From a checkpoint of a small transformer trained on Wikipedia: capped logits, 199M tokens.
Each number is 500 + 50 x the weight over its row's rms, rounded and kept within 0 to 999. Layers, rows and columns count from 0. Numbers have three digits each. The size before them is the row's rms in percent of the matrix's.

# layer 11 MLP up, 512x192, rms 0.139, rows 464-511, columns 96-191
095:414451478568614538568545505503461463473483505450371474503418535526575483547480579558505578511503406520481458477554355476506614449489527561472450475468567466561579468536491463482467511499551514571517512534372489481467535496570557514525463492514557517425481371432529532577535554529532480484
104:572475546523500576554485482490482511535483559555423437539458500601487531455547539466540483593586493401558532459512474509438474427517455579531603426520594528417581485550475485573619545421561463450571544464515479452537474428489612500464568425516527445444452450488476515456490467541452430484
102:511486506566461470509498443446490485492528504469552412547546414505512601459438525489514412524509540443506534463546490344489527466606562542521414507535558649563556535517428598477458520502489463499512444499501499471451611516542539533504454518480549414461539478533504493494532528513482493500
105:520427495449411545556558467603570538475469503498600557474495517544628525444493494542532439477492541418513459422586411517410445446495499564573545481502472479513520512548374433482547550675498447458468532478495477508386433477500381512469457575511528539513420551538523465520455490495517435419
099:451420478479477516544571476507515517488509528464451537578582463508437524402512463488512494403516481535582602529459463432434428419511488551464392530551557503565513453482595511496465444525513541516492573510564521512467480551501440543442513445461377550489515593558516407481489557590404533528
103:532519590510544425488604456461470535497608431527576438506398510568587435584467599507512485480488517426468480616476542551472526477491606458546453455475421493420484558535491523568518522546502534444492535372551512549499542550436552519472512462530405449527538472420490519462541494531415518508
095:663593327582424511580482465512575509521528446468505557523510418394502564542497442430425619500496518465522494541536530471473490564449501492522493535451556503473551527557546480532464547574459501471485534517572573527419534551470500417483443529492540455413478509559456520510508533542478545520
100:512449487461498530451511495572430490450411431567447534493561640431606367482491509530461431571470465473439554554524498518481468524418504460499434449599417583537479520430461528517421509499497486402378511478520504466510500531588547479524560475486495512536558511554452498489405573483551532521
098:529455485455549499466534493474484430439494526500468400584522488588471535521578573438514387494563391496541488538486410487522534458438537523549476548513439507636481503446567413496481580486435512375431510561645546450459521516498478478447518500482456454530556488558524498382419479591484559508
096:609518440495469569472460416478481395489523559583465544464410508444544497524506513445419432553593558447480592450422390599500500551507570528474611498490599424502363529514528483438488586492551560515484421468503472494554484464516482477416441472512536536451465471430407499473448452476501475500
097:564496496531468466493533497527526455479589503530516564476498567465566504496425546514463588515491470441469545496462474396530510565568559615480562455451457509493538604483504365538496532524491544464384487453535567470485519522428507445477568523457533498515502437508503569529488538421554422379
105:520524503514475498581394471474533525571486499556534492493433425478434465509563536462460562496517448423504507522524533519561542481483334493524421541523528494562556475554464435446583517512541535437422566493479531581555473472534500498563527498459466576587562432560487568515502516436546536499
102:461463534534511534518584491475416498433475605499422469548569486467540584475538402526480495476540510505542529536539556582489555432459462505470541530517522540499464525465439463471493560488510570508484417517559515556485520525428510479475562530587554522512477600548586620402454570528461439548
106:516492447388539520460538589537487545518489336552521487532503476522518484531551499518526451526552511492474494517494492591406499432524427487452475520472530425562434496489527508543522481507524582565474422572622487565473444506555474435513562535480479543549431500544451461495445456482519566487
099:525516443509478553536559455477547477519495536524516629540540617604451520505511485506536438532499473488557502505449423543455576486502500527496411514429479552511455448507521490602489508493434453617509525597445514635533454480552494482539502477509475559460453543527560479532462551616455538460
107:550487425502455447522562522479617510530526501463586531454488430363493495592482507459473572516577547455506539578553501551515453477553475492408547479530564484502547574462447401465535555518471410521542485455498459470541466507567448486534478466371471563478533438460483576433573501403474486524
102:504548488470491433525535553588459544408471534420463419493508592518502512477557516442468462494468507391437574545441480484596449443534469580492458555441421524545425563531540578537475558416607509538430499542500560506417414528509492513516421495566477399434525397454466605452515554487479507535
106:412538552484609494504517593450449571603541496531555504560492433534474527587388493487395558516473415534527513484526470582545562563577580539519554437484494476458452503482443500537531527398509417583521443478552492446474394521367445531532504466491392496434546475485515430468520580486578493511
106:551525489527538413565559489462553576380478421471397528478495590493430548534452381545565548551441465462602585539468510502487541502528537571451514532508409577494598469567537485543519495476492544435583505512566462561509456485403411513514558562538474507553450537528532558526465501474482546477
105:479496475618510513509441481412517459441532470469512520511417447504512615478562559446464478494485521455472550511504587625527550592441448504607505492587561550498506587446437522503577523472429436535445494446497503492449500539484502448478467503467624451508499439447496499480496446450492511561
108:585477507504534561478505515496535464552566511446516515501475499511535499516454549459508495490564498594482495573451529475518512456528505532534505444423545446579504540496485449526526498616474499537338508498600573496604441585530379444519530452447511489510531575489540509444576560488453543486
100:607519487584476520473509385437483478522514464502475411543406493518536499522521600461561441497481525492489526497458476503531463501476547379463554524444410479447449443432475462472474511436518477521536513505487565550533463478509573550508645488442524435474493561458525530496549581502534606496
093:444458477563403503522468518513424521362493544443481582453501590476476612461390390483516514491540508549531510503524393423464509482573472469504536480473497528496527536539450504559467483527470452602593456467443542436577551467515362574473460489460515505475536468541527455445480585588546479509
098:498518513502533480536474414419481533485441544458482538460469553442411441553438432496568519473437541468510542498560510476591539529517495457450408585468589475462508437464478488463564506499416505497485457460550553479563467500504522583525452541491540431558545404456512478473564508355530544414
106:624436549513504449526426501496551574521513478514560413572463561519475454559541520435489539568557509547455481575564517514472514488514476546458467537471517493462519495420512464558554516580584518559536591458448493577506561472542452510576512449549378608480482461510508530482483407451501490458
092:488518444503493494397529568526462572469533446616469523472516483516468546438471528459509509507474546459508483470466530411498454515516496491452384567552562509445529628470497467458573585498500552485465600523433498471464436526430428548496574477578491452454541528510582572442519522544485465484
099:556502537486602487472548410525482461564488467501566542456477541472460559613471520554507546520468517431473457469466481494534495583523559509417649482445449521339537426504502519564531461536460522402503487597470493468501486474512469499528497564463392516517516487452497549493476464490658478455
105:516506454555493458363533466535464499540474576567551461431462512436545539605482419502437475533616572470447507584453514583568581534449494615482548547468530511514484503472433532527511506387564516496464556590534599447504514510462497496547499512453507510484477521545554557529503480449618563463
097:530516508518532487554539513620555532591421502431467535581478510533544526562492433474554567488488539466505552482433451555507558595440527453445461518537418592514371456622573453461533461458436608493488450454489525433479527476458424450439567513505549557531483423388496514446514506594526513516
105:534516507537527471534538487420518419470423607467512552463373502463589480530547552447521442532485496520544536457528472433483473490503511457525499486527533550630405511465509485379458580524559517566523508530465552502534428494517484504472504494400485503461474558511502507475525521479503537636
099:457488593464548489622571553464451547515490434545571546521515444499554519568598524458434471496366548562440511451560468505529543545577516460558516454473482465533498541507500478486529432521578547430476504552509411401499433457553536501507512470493546565599496554467494509467519506409564451536
102:561399390543464461493517438438592476489511420488371534605462463476517544538552412465508494553512535558490472496490508456438582473435428487470484572438497530514550469559561505531519500521460450567501447519490492471485465543518513523465477579407464504470575505410424542553436512567489502437
103:520537489462537554475464446483598363467479480431515450436522447467448478461513431482470494499534547490443612497527466544484501517493445600529463526499456529485544551554507441521559558551472394519479550458388511514557487528475424475524563529531471517514489544496485449528518437578521491506
103:438497451516433536483444477503463485487490415569495513526481493471452514441585502468529490480547549470502396465416501444486510535501445519589429515454435454526538506461522521425403504576538437554433495538393514522559474489482475593584365466440511497511475558507507438554442389521524464475
101:550480563383543513466480397445535534518533539413513402490420453424484524479456449496412466529432496550482512549501540376414468492601524497486500580514438546524589480456511492505484507417567511498510469470503550607556555496533524483546501514454396554520509482616530498587527490439574582543
102:562426594539429556546555481498461481559533411453490476438481544386560445452544452505441393417544469485556503492471520498558494478539535567457483519348495528555486432578529458492501515508476426525492528437451501442526479604528481458485532552412548478550497542479525468501478501456478481518
102:569488480529422522509557442461445522409552555413530510481402491507526403432445428493505506456397605468511423549534403437557339501507492494403446456532507518510499471419448561521550594477505461372478485476475448527554559462575484540574574481460513593472540464468525495506321458432512515461
097:487550531523576472524577460505422527538513486527547474471462469443529433527450550444530538546437549537499474462485411460542518512530485516545466421555471547479512500555446483426517440477533507617595526502541449595559524546551447484479432511512367511472467407502556510606539482524607499456
095:520548597530548464530523439453506434523490526520524407502573467446509428569455513453548440538575505434511576441493567586515425523516371479381453435515475489541576482448546486409490560446501461384534417481525537438556483507580509395574519505525453478556463465526451489522454498489434430511
095:499504483532454446590517490550508597530504471466543445451537441497460473504597528504436470434578459488518507434432526462453519561467487487510506576549456454559479441474483522573559517567466422470555417488516449490490497517505535540653525503426541474667505608515425558564556511446549488552
095:485394439598587521512450538496451491492592516565532525474567430513538528502466497516493548515450485518527556460504493398520561449437472533441577527437523405488450450497502520470549523465488450577534461533444561484448422481524448547489415528467535441503472603458517462541491517504606528427
101:497503491451503505539550492485510463482584518475446523493448461517569539524402569501538433546480478484566409446569511547523552473602474465557422544526542432453544535455479516515474453528495483395466445520498518483546550441503441573521590410510565557497524477446514471520591433513571494565
091:420561562470511504592482536538475517528499523604566594388549601563507532473463503440471456469553436511476551545511450438528442499408476479540542551560541509533477500455575408453506450449432502520451459467425387501441442511505566567446453530484418484528539495496486466582498546476634489544
102:470431494687525560470505558454598550514528465491524553467466570448588462464510484459522474495443499522491482498496457526561523461526518606437508528518521553392476504513490440457502517495439507509549580507518532431511487414468524500536478452480625548440496453437494555557552561473423470463
103:468549499465549560585419514515534474502435536491451519426550524586421545575531571396510454435518507456554498496428486530612440537413442433501499524510484572477520451457590491473497559558489480553513508471428529551548445460502500496411439600507498443554345471458518533489463489420590529538
102:478460575554543552528539399450547582616463611549520517489426490468546480592474522540480501454453561486548486497507474517462475528459467499542460579507489572456602452459442534467557515503459428538517423489500502428368484612518524550509589460512573467445559535544545495442491424531558500572
096:572493503489496575473522473462452564528530542587485449501482560543460457564529477491504552457549448443625482534574578533466630505493621517434413387478514509445573415428447557496603577498563524546504558531427471492603536606450494514422504464522455549502534435522475512441425476563533489456
098:506548480519507487505616558446470534490493493485443523489510466536481555423462513567502466537529547454547536451452577388468477458558497531549504490456533432533490417528476588435413498497479529506525553512523506534493542517376423457525433567523423529535461547489470435551544516430401511481
# layer 11 MLP down (transposed), 512x192, rms 0.132, rows 464-511, columns 96-191
101:498394613461478508529533410494523495497474431463478439489462456517455531553494550524575497520612485469507606362472513566484528593544574528496504542570579482488416545521514470552480454423471463540492579477588526489548495397494516534542537532423563524554459529563541548513528512469433582487
102:523431563450556405468479487535512492467532532599494504443521556493459568472476513457495411525428424432513526512463524532398464481550506490531477491442519532550585475522517506508481506509467480522411548500545589553559492515497547547496598528505470633441460474485442552434489396540516537572
101:453404434532493551497566500554514509478542478478487512468454410550467555423433535512519508558474487500497543383547549535587492501523533429553493475544466514603500562424482494501413506465478464522487551520535450469480574582403568510539532555443476551475624570467589447462439400487496431485
105:572507566481569546483475477441541546498555430482513429488508494445509451523463563553588505525508422503548608595455511468522451429508562553476414530542553555544547526463580430423493607470574525527420562530432593553478420512548434540457480568510417526497332445454555499521454457453522482528
099:469570416604415559565564385527546485527478579509440543469542457578614502435445550547508522516476514484521382461475523417612491558491493411555472493484516578545546459549481510502553577497525555466491457446514487463514457500480550469464489461451469537523457505493438525407567483545500460475
107:566500516623480534488523460429504447541602429575452405432541474526515518462467587414581457522475559530553472450402567492504489515449547412504557460446489523429532555412485571489517565456470488541434475481546471486494408458491547443481500507473362458544455462582493543577485521481469511474
100:465502502465404533528517457556492522559517483481512484553532450559484565438513530556450593466493427542526440523428458578549451528561419497553458512439505619500452469513566431496574454491503484458462466587500435430434551522533472523460483439534489387497419605533470514466435506516529517594
101:548440421510397600435467431372564438541506498445505529463531566545509484407472478531478568524574558555483542477517465472582563458532540394533563537483463552458533504483524536454540544410580549498449480530468422563496508497486423442556504467548609592458567581532487490466440585424612516514
098:406458544624456525516441486400446508546484525529468528436486471456459505471411474445528612520570496535459517494495508451568544508599506558453433422533540485575483477434395534441533464538494494435472605454434432487574511500494480461525523488525455420637564484524524419483555519519470523501
100:495530541495513484555489531472542482591496497525478467475620537531520519534468533433481537435502569436482594567499592498522541464485475515534470503555499569447449579494525495472402431544461546509526523510506467431536509464440468492417560483406499405473585515505458558575536442508493548515
096:562408481479537538506539510450452512566505527410489553496518541470454420445566465566454603413570542433514507592545522497504543499505549494566466471453465424461505523517544532499519522519503474460521550482508459480511533524605432622497438511456514601613578471476530593544397542502535534543
104:423449534501576577574530506470529540486595532546463536408448511509476534601489494480566435469514490556461562408393480556458470521475459452556595467535559515533551517520478525469540478477517437487415508442496523498567489497516435437465511584537423451468488489504543501522482484564449461556
109:495518508538460499495527475460523498564501410530432427455540485505573466560523465542572480443489437554501556530554515507406433422476486433505414537533533423439440391503489498499482482502440452439512511523509439594520502494511507560461525498555468445502439608465479549559521577538554450524
103:524530508524464510503457580560484478508552427464572554453553498544484522503520565481526525472573575421429539487395390520530442571517542398451492533492465529496488447512489414458467464510459398543511544485494437492479421543575469517533540475540602520423495500519559554481566494454427475577
095:365514445581536502483428537419499463520509436501555447514499532492503451429540486446508538472517418511515466551439542496478571422528511580428484525504473464486518507560533484538454480477557515505492540414540525524432518502460451520487506445515420543490555416480537464483415494537539549497
107:511413598492472578478378542481516595512491538471446504378527543477469582455459512594488516534478412477550504577556556531491529483526527500530582613545470519516423526490467487522506481572531558509589498375558538488470517523515524498540564478542507479427488469434541506459474462506483442505
104:498532524554615443579414587485546466496456461463430459503506504487589503485576501463542477490546563431479423474526493513476486557514422483378526460536478601499512571541500531516485489484554488525444528556462636510473522554526449429541554492490405515519487540452525561500504578484560529493
108:574498568550475474583520490523541562506561532407494533509554563524582523575514406476427507460439458518493441455515500482551604495498505422465531436505502448507482444513481575513542449451533483498564469487507544434438484590465473473413472432559461523555458577538399416468426545548500477519
102:482491530580503473450565514586533455498478485601540468552396470406562543411561578550421530477522513484511383497531495472550457517471487517509469540486513577565489409430478407498464523551487517493597424529491500433544581530528520366484589438526486571516547518529592511623476464559490482428
099:588543514512496500522484519477486472496588435483538444540473445488351360462522422514482582426501433493614482610588574542586483482509522461570468523547485443527471549491470475526559497453517453492441490388533469503461435538507492490607503509454507463430386549451506474567511449519551517506
109:529385482515526561488452511432512576522431530525487561421419448524513609511554413569455488508444493568455441487493543519531520547490500434528531561587499537584532505379526491469388520497537551477494544507514412443405479451544484601467516494549507582493548395464502512450465513462530506534
100:446426552533577537507549469523508490399431477525499463477393552446456439521598534537533370470539504417418552503538511556518483461486521482551394443471504496433545508475515521412579474448517529508428487448483521568500434502525496495503490611513470446505499468472568594490552507495438529472
098:512467459567458488449541554483488603515387525549529535573443555552465526478528463415574492514551495443564476508558469474540544491486443508548530523548551469499520484500448555474548463459468510468473444378486470554570477487417505558503489416546445504583514506521519445526381555528510457436
092:512570424513517411401462434408522483591483467576569522491488573555613480495463527430504569494439469560610527444470551452589496425461451477510546431523549404512496474522479478442419458479566513598399491470513519497464612435467422528491556430470532534412479583443497566435529496441494506469
089:513468476552480581503526519505545571535536476503514509494516445531475503452486425499586455422475498418495555467507468491455480535491479494515518419499381461457454515612484439443436436446468564399449538517504561552527510593520476457618477481479515487477563467477450504495603464543559467465
091:561464556537477437634458520513557481452479589524556555509523494524473517437477502532511536594597435508476446449543442423430478531554551495476597472479523426436516528492512504498380455519475587420544451483492489571487433458490470497515515523473509530503453604498480576420455460475431493518
102:432528476604477419462457454525535564528458499472488528486409534471461535513374382576567512537532459537505495496524482538515537522606476511496442516492537476503404435439457465540513499560459538469513530452477516500605593450432450550575486456472435501441434502494560540424597463539527490520
096:548437589513435526505547541543598478521535476472503430528477366514522427472576457489484488560470449454498451516505416503476444482512445483569490514490515465483453401541530545547557515454486589582499501366422618575457453516450421547507544583563496513494504536499484480554493538482495474481
100:471441464558446547547446458448431517459488591523531545502492481460474484491436663520472410451535491510419463427633535400504431509474533549515565575457387451558523426506506509508536550492573473436493491515526555519529467551439430498586539527504507436487500560443558496509461430568498576533
101:497527391419478469529408512577504513537511522541565473519523452482558443481481505519520492424536523488557514526482611539492528542497562517558462522517549444407491546422619488525444433542486452535550532528555512522451546465594492383367523476409479569596546468510557568458492409542553524479
106:554476437479590550539510485520485479380415419439556474512474583536561508496497443573456471546505532480422608561448445573584490506530511408497592446532444523504497536548500449529454519450515432383533507543512593527604519567490538533519453501467512521396423562498505507506508497538517501415
099:451575500481514478510453545585478572485465450448472509493574554540596415507462471423421472528624452494425540510588507459600526519500517494421602455459527495565475462556440397530510572513535643458558518521445454472557505496446590489485502468470554571543570447535576418478519509468520505496
103:416463449507478464492582503563454441507446547460518520485424444613590505415545601479464476471508417462471453565535541470462491546483457463421487423561453456581440418483469530524385543505482482527469468578474516531523588543492553490507469480538414457520474542537467433468511498500500504544
100:445480488540522561540600527468530534485598497472457476466491570531391543587462482508443472557501542555496486517363551576518492473528579517547506577502456532577440580478498429491466383561453532512584450471461566480421506507535522493461516438531530482506481444471462596509480535537482618551
104:519485495531567491456448548503504380511533442525491483492546404506476505556534516498535434506480525546487453543535515427560457571484498509578441438509517596452581515411428472512411464534489513516511465421457459522609492486538503459479466512594523484542482491494487508558487489588585486621
100:575458493448511460474456574487552435445505547466519462394488476427536447569504539529464361588479490459424539453473577512547583536511535566511429534533532506535569493528462521471486518510568483545524595596552486483479446506522500536501521520451494509506464539518462497489589575544600567522
104:539472569582508474489547473434476470577515551566569546574437510535560474570511595564493462520535495423535497534517466436469563477470480446457465488464448513471496477501482490484570532474414482435473511566460508447508560540534500519457567432463541439499516389486558516443496561508488454574
098:529531543451473510439572443488543464439486468586555486469568540498466502577459407466478579490506494498550610541558510545506552486550505549403459548496535601496536434416527493470576468491518429405574484521464481412420530448411552518534437552448460493482560506524488443479485612548572524483
104:500468533459576447469582515456608467439492526557560543498508507494499536509529437555462466524512546422515522513523404533435532509487471490519504556544466421537568509483464462476508542450438458533607602493498521442557513561467451488514515429494593502561496549536511583492449511479469565464
099:499511503519522433443638521403541491444596518467421518551545572466491539488465379526487510461515472549465461480478567544557491419486492483525469523530509452607448566600405541486528467499432463476510400474412495496473422540442514507486416477506535519522530531481511454462565493535494476568
096:522531433517495587480453482478540599491509448554564495460453508535462462585536500456512527513540563432563580499599497520504495593452578520466506551473451445427567387537442416551489539514578423506474471572499445476552535514437499513473487509545452498529490536498496473470496510422508494424
101:540455397484511457470392498516490495457542591657482475536479537487532491432485477549487537420466492524451510568471503505459462461549558541445490583583526456524454568620577451471458551572582557508461530538461493468500488589613466518574523482514444500491505463503491505506453538486558410597
092:456556539515516488459496387464439513554470526454418532435471499574564345547582472502538376438568525573534434555458478532480487416538528470421394522447495477559463455461469568454509593506481466502542426470547509548464461438543544479431438569534506445508453493592472481598497507509488520498
101:595536470457490575576530390541503565456471614502479450475532456594488499543535603496609407606492535498549424468487491531439408524479441460528458514453467509478579469507493470524513533469503581529493513586427522523476612477448532503427532489517485368532571550510478631447544480465473541446
104:503428467533533511506418460432509617464434516528563520532468530641489502556438485495502513467611455396491496526469419557492439485541413469457470496502519506565475516404481534461484552500550492561540485480445442493554489554497447481405444516429458532572427529523431499537447440418561485456
101:452561471424499511438553439545472478576477541521424502505391554367484499567518533470602475563390450595547453588530505528472406514538532441426468565498478468443509531558428464508507468517515451497471531542524425468568528537545471495494440457571497485551555447552488478539536551516510558529
099:547562494615563454469555422458603543448518526469493539539529378505513526508521484475449433530501543598512503480409506503520438399491521484552570496537550466437535521437397395483468517577521466432484453465422481431514446548432577404542533538524497545524422503401512503469507614380512465528
103:582521540468417567502513479505486434471569509458533494531427506445601482495468405464406450479484478540550486514494501527503457511551562526573377568504457406488508609440473482546417453453620504496545468446542490498482529498465456610519467492540497522587433528533597503517525595494454453491
# layer 11 MLP gate, 512x192, rms 0.133, rows 465-511, columns 96-191
106:516559474471451451426535574506539621414546414493491510386492479455528406522425424508499515484533545530439508438463563540507549476425510426560458545565395544505452551508463471495514442521451529521436440503552498511538461488581462587464465505595543520432591588561472513431569578400502533465
100:534518506542495486611464535516419450400553471525526601531494530525506489432565445431504507602429514596579469596498416455492606409494409475545403409533543551486543539482586513493466644537543543431561476569511451510526489508509502464538506500508476490528459425565495463494511469501520389460
103:434476471618481504473544466530498533532527405409536424496465487491545536560436433531494528487443528464575480490525479533529560516501463576517498460491489395503519576420447434524379480543502450501616472538544461484518493437559485480577486354518536536525494518421455524459577541384479454516
098:456454503551481531439479516499438469605493553499489499443476549536530398475474446538481534538579544557574435588533466523475447483571488478546403482487556534473510516560522494502431486509599519500408620542594482470506459542558546464536524417542535550548539491505609639461622467572474460459
102:504470490432429515492489551495488527522488548491490526503484490403509474478553445438469434501534559448471526531447533541566489439550504506487477509486433433460414574454370501469523460536440425480466393539540538500423605584469388511567532463532540520532545477584493547561426480568499503518
094:519517558548463582457464542507486468506548450506564467452553560472526494497560493432541496450490547550531495481494558552465521492443537566606531514390436456526414636503570531537522449512481574466538543442558498526533598523544487423472521528512597474522521530543530456500496433432536468549
100:513527450513542477521576600545534565561586598513441525520522394553504466583520492568459510475526538406483554536414494464533461540495572541487484538509486463463530526469597416450512569512534400573595518493496419485540463454449443540489573604522471487586529434507537584468525510478551490478
095:581645572549443520495512415553463474542595486531519499550568532488438505436484479528469546514431460547545457472501611493464439554516486427569511527534515562565460546506405492520485492575536557503521512421442352502576498461457469494477404507521489512547417570488423653543531474463489524620
097:500495515585424482429504595535458484518513424560533461461526470389466465542419470419645532526442527492536462543563592516524425603399549595450509537584525494477521465548498560526593508396490479547482453516512547485522539459498498501442600459446483533538431425592469423555506523501581474448
096:527522436541486477516471485419467480538504485562513521498575542459520459519447492432422577449431437460489439438558350534564472442447472559414527489555472414478526525438501555554460542601494577477409482463608540558538522532470482449495505529526554556566522456570510485531571409462471418442
098:490562438494523413528527428457549420388447530384485497535442491488521493467524537484470511549464428479458524507505467470549547539436471499502376448508559448639515491479469540456564537496478500499579579438587599549469483402470540496487592570502466488437631474549524494536480525490498517487
098:426539500476498457518565491481582519522445514543435539461476473489400498526532470547587502518500507540411582484448465480476470568467483631467489474501454458434599450533484527507465572532477490502568399458518530439495615481504468520396464508494408519401473439575514498537474616552515496545
105:389452477557462522470464514591463471472467558463527540520437472435472457500528485479573475637508454556458425535505433538500477426503497580458562507505499441444408515493556573500544515540511514504534499473520492465468616507493558430563560543483552592504466615488449573543477488551556539553
099:561502526512435437587387513533481559516540463470559392478469404431532426447491498434467516632461534485473413519574474474571577511580585471474559551614482377570560456567527507483488487483443452528535495431523520486567544475550524456438503474489507470641467469476466499507554557479496568520
101:535472602391506523448530412498568414516553522440493506511399522564490582503475479563469512506574444441463553527467425516534505458496522553562584546496562505514452523534479497426427568610486491411504426440516451516501458435572450564506498511476469488480518492520559595445527463427535516513
102:521518568422500507477495427565493508535565464596470530534498550457542534525487534512444410506583521505440447473449406510469493544447584536494498445379442540525479600424488571542488426540614491459511502507516524562458489486494462454510499497602490511452474494465471562507504475448548441477
102:525479446444484568449505414477519549686408536401526503547509482394536495486509478497442448588463450570466498380553468558476424514547511515428638566638552487508442429512500507494450559475588435470443445480614499534499500524535517475520453476504458518568408509511472458492441440583455586533
100:495467383406488421484450437502531423485586577459525564522486446562594504498483500543519449452524574578452491467505495503519476572443456449445444513493445397481529537463509490509463538543376480470513559433369582404445521521536595506463436487491518572442428461517423552423524517525582509563
103:474496537471562507475582525503580451488568435508541581451509510469476549485531482432564391553549490469494459513466605517484549433519525407521468495507535515486500525479416444445336537498415540570508530601506454528503520504394368566469438532584449517573528591474507551435449534456565508511
104:519621518539494501507490524528429478499508547452451477538507458448505466483433537510536563484556549481439526604487621466473555477505491505502524508501493512473498487577488501575519503569586588491500480511549507534617404513539527357559541599455494605542458490510535568451498555529484468468
096:459512514506472476578470444552596409567530538535555487583581551592513504479404508490534548430486458455503452478494538446496470489468529459505444487473512621492552527538498502528546456561449367570523495533597598427478535519512438476511472479488511593467576490523509581513507492521543527370
093:543553461479461514477515444571408452429458463532544484504419499539547463601477522550563475468493480466491414530455541421539479478464439493521549507514455469479537572517442433577520462557393432594482577514468571443508541502575500534435472587439499478421444424573449632434504484570537541569
100:498452539498487384442542516508481507501390514474549488546470471434422489579445342441521507480430582528467495465528438555522486548563449512412425450504562582485461497482545452480528496471493484516576423527501548488464515492484503531601452463457517400517492469462522530464555492580526488461
110:463448501472477480460485576586484365495466542538502467473454589484578552495509539507492534509407547514508584432462579581495499577383538557459492495537505579452500473405504569527432533616557471481520472455496535449511531450504557546520576533466505498457529482491451527515551543468564440542
098:460482521533418545434470476616515489444544487480533478428450477548549621416480446531540460502478491473551488454532449427540569610458527506504427528490437537520487545527497500495647469559504507412470486549537388534437417550481508501408436443521510384398541516556573419484544505537496466498
099:565527619522497498562491508503494508448553594483567514550544528547508542592479516511501571610507499565528470436486556442471492447451573480639523552515558466464487502628480422565549491506470632432467428459483550432524450515440455460524483631532428418489490497459530543578385589514473559572
107:489461457559434543422575553507592491475496502555452498477547531524375559531500346519480488504475553406468520542492446502523570570454576556492480493429539549550457495494414458499530519382557559492451502543448627503432537536487498533596454428429509479491494480508583604520609496446511507436
099:465440492545500551506505459517582437540487572442538508498525438478459570555454426566531461408503489460506500410509507466478473418335563516426504435426410578443486540431475498545520540494493512419471412518534530529482484547411459516443500542524458520553463530473449471462528497506474460461
098:525413497494472566530560520476512501502607481408548402454502515469385502573475508494494449497566515463358431585510405440537508502442463557489491410509560522513503570426484531489634454414538438496504471471490498460456515479466531479542489570516531587494582432436512485528544495538444482452
107:445502517504474474486449437535573409494483503415637477546465567398481455525476472433405487512506548530564611519508505509535554460455485562445470546445414549523536425511530461645481485584377545438547499509467456467533491457512406444506455445553539495615470462450474488516569509574498466473
098:447493585472451514509544486500487505514595536478492498461543511568486468431526464491460518477524595463399473428518447502418463567557490521496497429478538510511436548374427502514468532579546496545560463539444495495515597534462458487527420423478485473511495542453500562535565501487487446524
102:469484488525518556498564478470552528495501515566587574557445425552575515498552520389549593501496474490478543544515483506303461498446433466454456482506434526573515509668510556520521492518453435538508526473527495515618545491565464513429488580467528544509496506545430534617489525440542429414
100:448455463490482580527539583499480445457502476470437515528583512446461555420534501493452486541474589426524426441455471408500530503570581523557483436498541532464477546550494378470527488594478553475565475543521555468488497525573506503503476449425620442487514479482492549388528520540478500565
106:475471452500481452474490483509445460579510464608587457497485511550538600498503502527481548451475534576428411455527484572518570466533464449469567471441562521492472448496475444490473416566492450411500511507529553508513416496469499485534453529527521469569605457552482528550434510506606544423
094:519454547540513542479562527440503518531577496461602471379434491470582482529526445470476471509410568498532502421559471500536508417508539515515501581443417534452472563564533417404490505498557417506417466470488510510544470574397485435549447503423540403527505523518464479485408420449476493553
101:495442520484491439511488521529517525590487455462530455510462534517442443556576547484560494525510423432465524525500513445425543481585581464489510438509423560430453522591480492489434516482540575525508482491590527527445411481500414528465409464503401441469454450497536500481551467599458541445
091:504492463536520515486410501573402527533538493525408522445443555534507517487518473532607474524399470432515505506508596562385545416478544503523444387499494514503589431448598584504558507513446541514420445528583522556528523495477495430509477528523452457516599588510510536527508523537479419474
097:529555620554540596574578519478585589517460487491502483539520487506553494540527494426544430523528496385588536571499495479528380512457494428487475464557462462559557530413536466394507484407463511494512571574572526532482452539521453600482449548435526492473461451554491491607419485537469414478
098:503566539538527421437445502410477648484481459398475425424568482460483531562598576474567436500492429579444477505518468535458508545486594474544583498565576552539471519483520506515413507516512511495465512430559461406471537425424481532421467374485445501511495515506556534479535472483518512499
098:527441462488546428456476527464485485590546499544551479484453563424567483483491430454482537473528453557508539485478491428487554475409567515533527589487517534527468424455454557504521513478512513471544451458450534438427466503533516491489499557351445537473377548602524522483469590496347527566
106:486429492461417544466578524476591492537543422461458533488454556526542555471441570470531444458537476464480494491568468525538544494500452446502539554539531545517502465496561443513549424447491426433499524450528430421542462503560477513511414509503452432475603496483469504566505517481510574535
100:555447477445487545583494504558402498397451491459530483541502473574465485480589477448569544507524461518487466482545404426531444492412508509555564587514506468536544421426511394433538537504413544499492556508534425437418460441418592562446454470481418477524499475533512504549554548502507519511
108:515507405428490451532509549500535504521465470527528536543478519398552492565504486452562478520519485570459439524545459519514455527476460517556538598480515441561526541452512536465404468602467448574426488483510462551550423542532414492421503437528501397470590521543476399559623541380462486489
096:509622485512407367504567466591518563503552464430427477521508542495510594473507391527493534492531425502533479536493505485489569516535508396531390494534461451464507546540468382562476540560530487521435504538489536424558590432539518457542559529475506556490518551578532506579388520489455557408
103:554600516493542462489480549577484420397605500534438504521483523472413450561552572510477505570504455503449495467411497584553606494533460586477468476454467471525550533563453529479530510506530550488340346513480511472517474499493507470484527567475506472499525485489473463537561425534517499524
096:526455407570479459508463570506428459552543522592457542482462392437431586505438565491528593450525533522425563491485438541449586519530436480467538498523440465499448615531506516496527492532523549512564427549482506399524492434465423445590527540500528525473475475548442564479460528401543466557
098:522464411511491486524457457483524464472389463500531500462484457496557539605464472467453538534474551425413539556513471466457510490444461430483540530473426467426591481528497473518465487472444470465518438417467533378548510510561592425548453565521591504483510459567554455401488431475507503542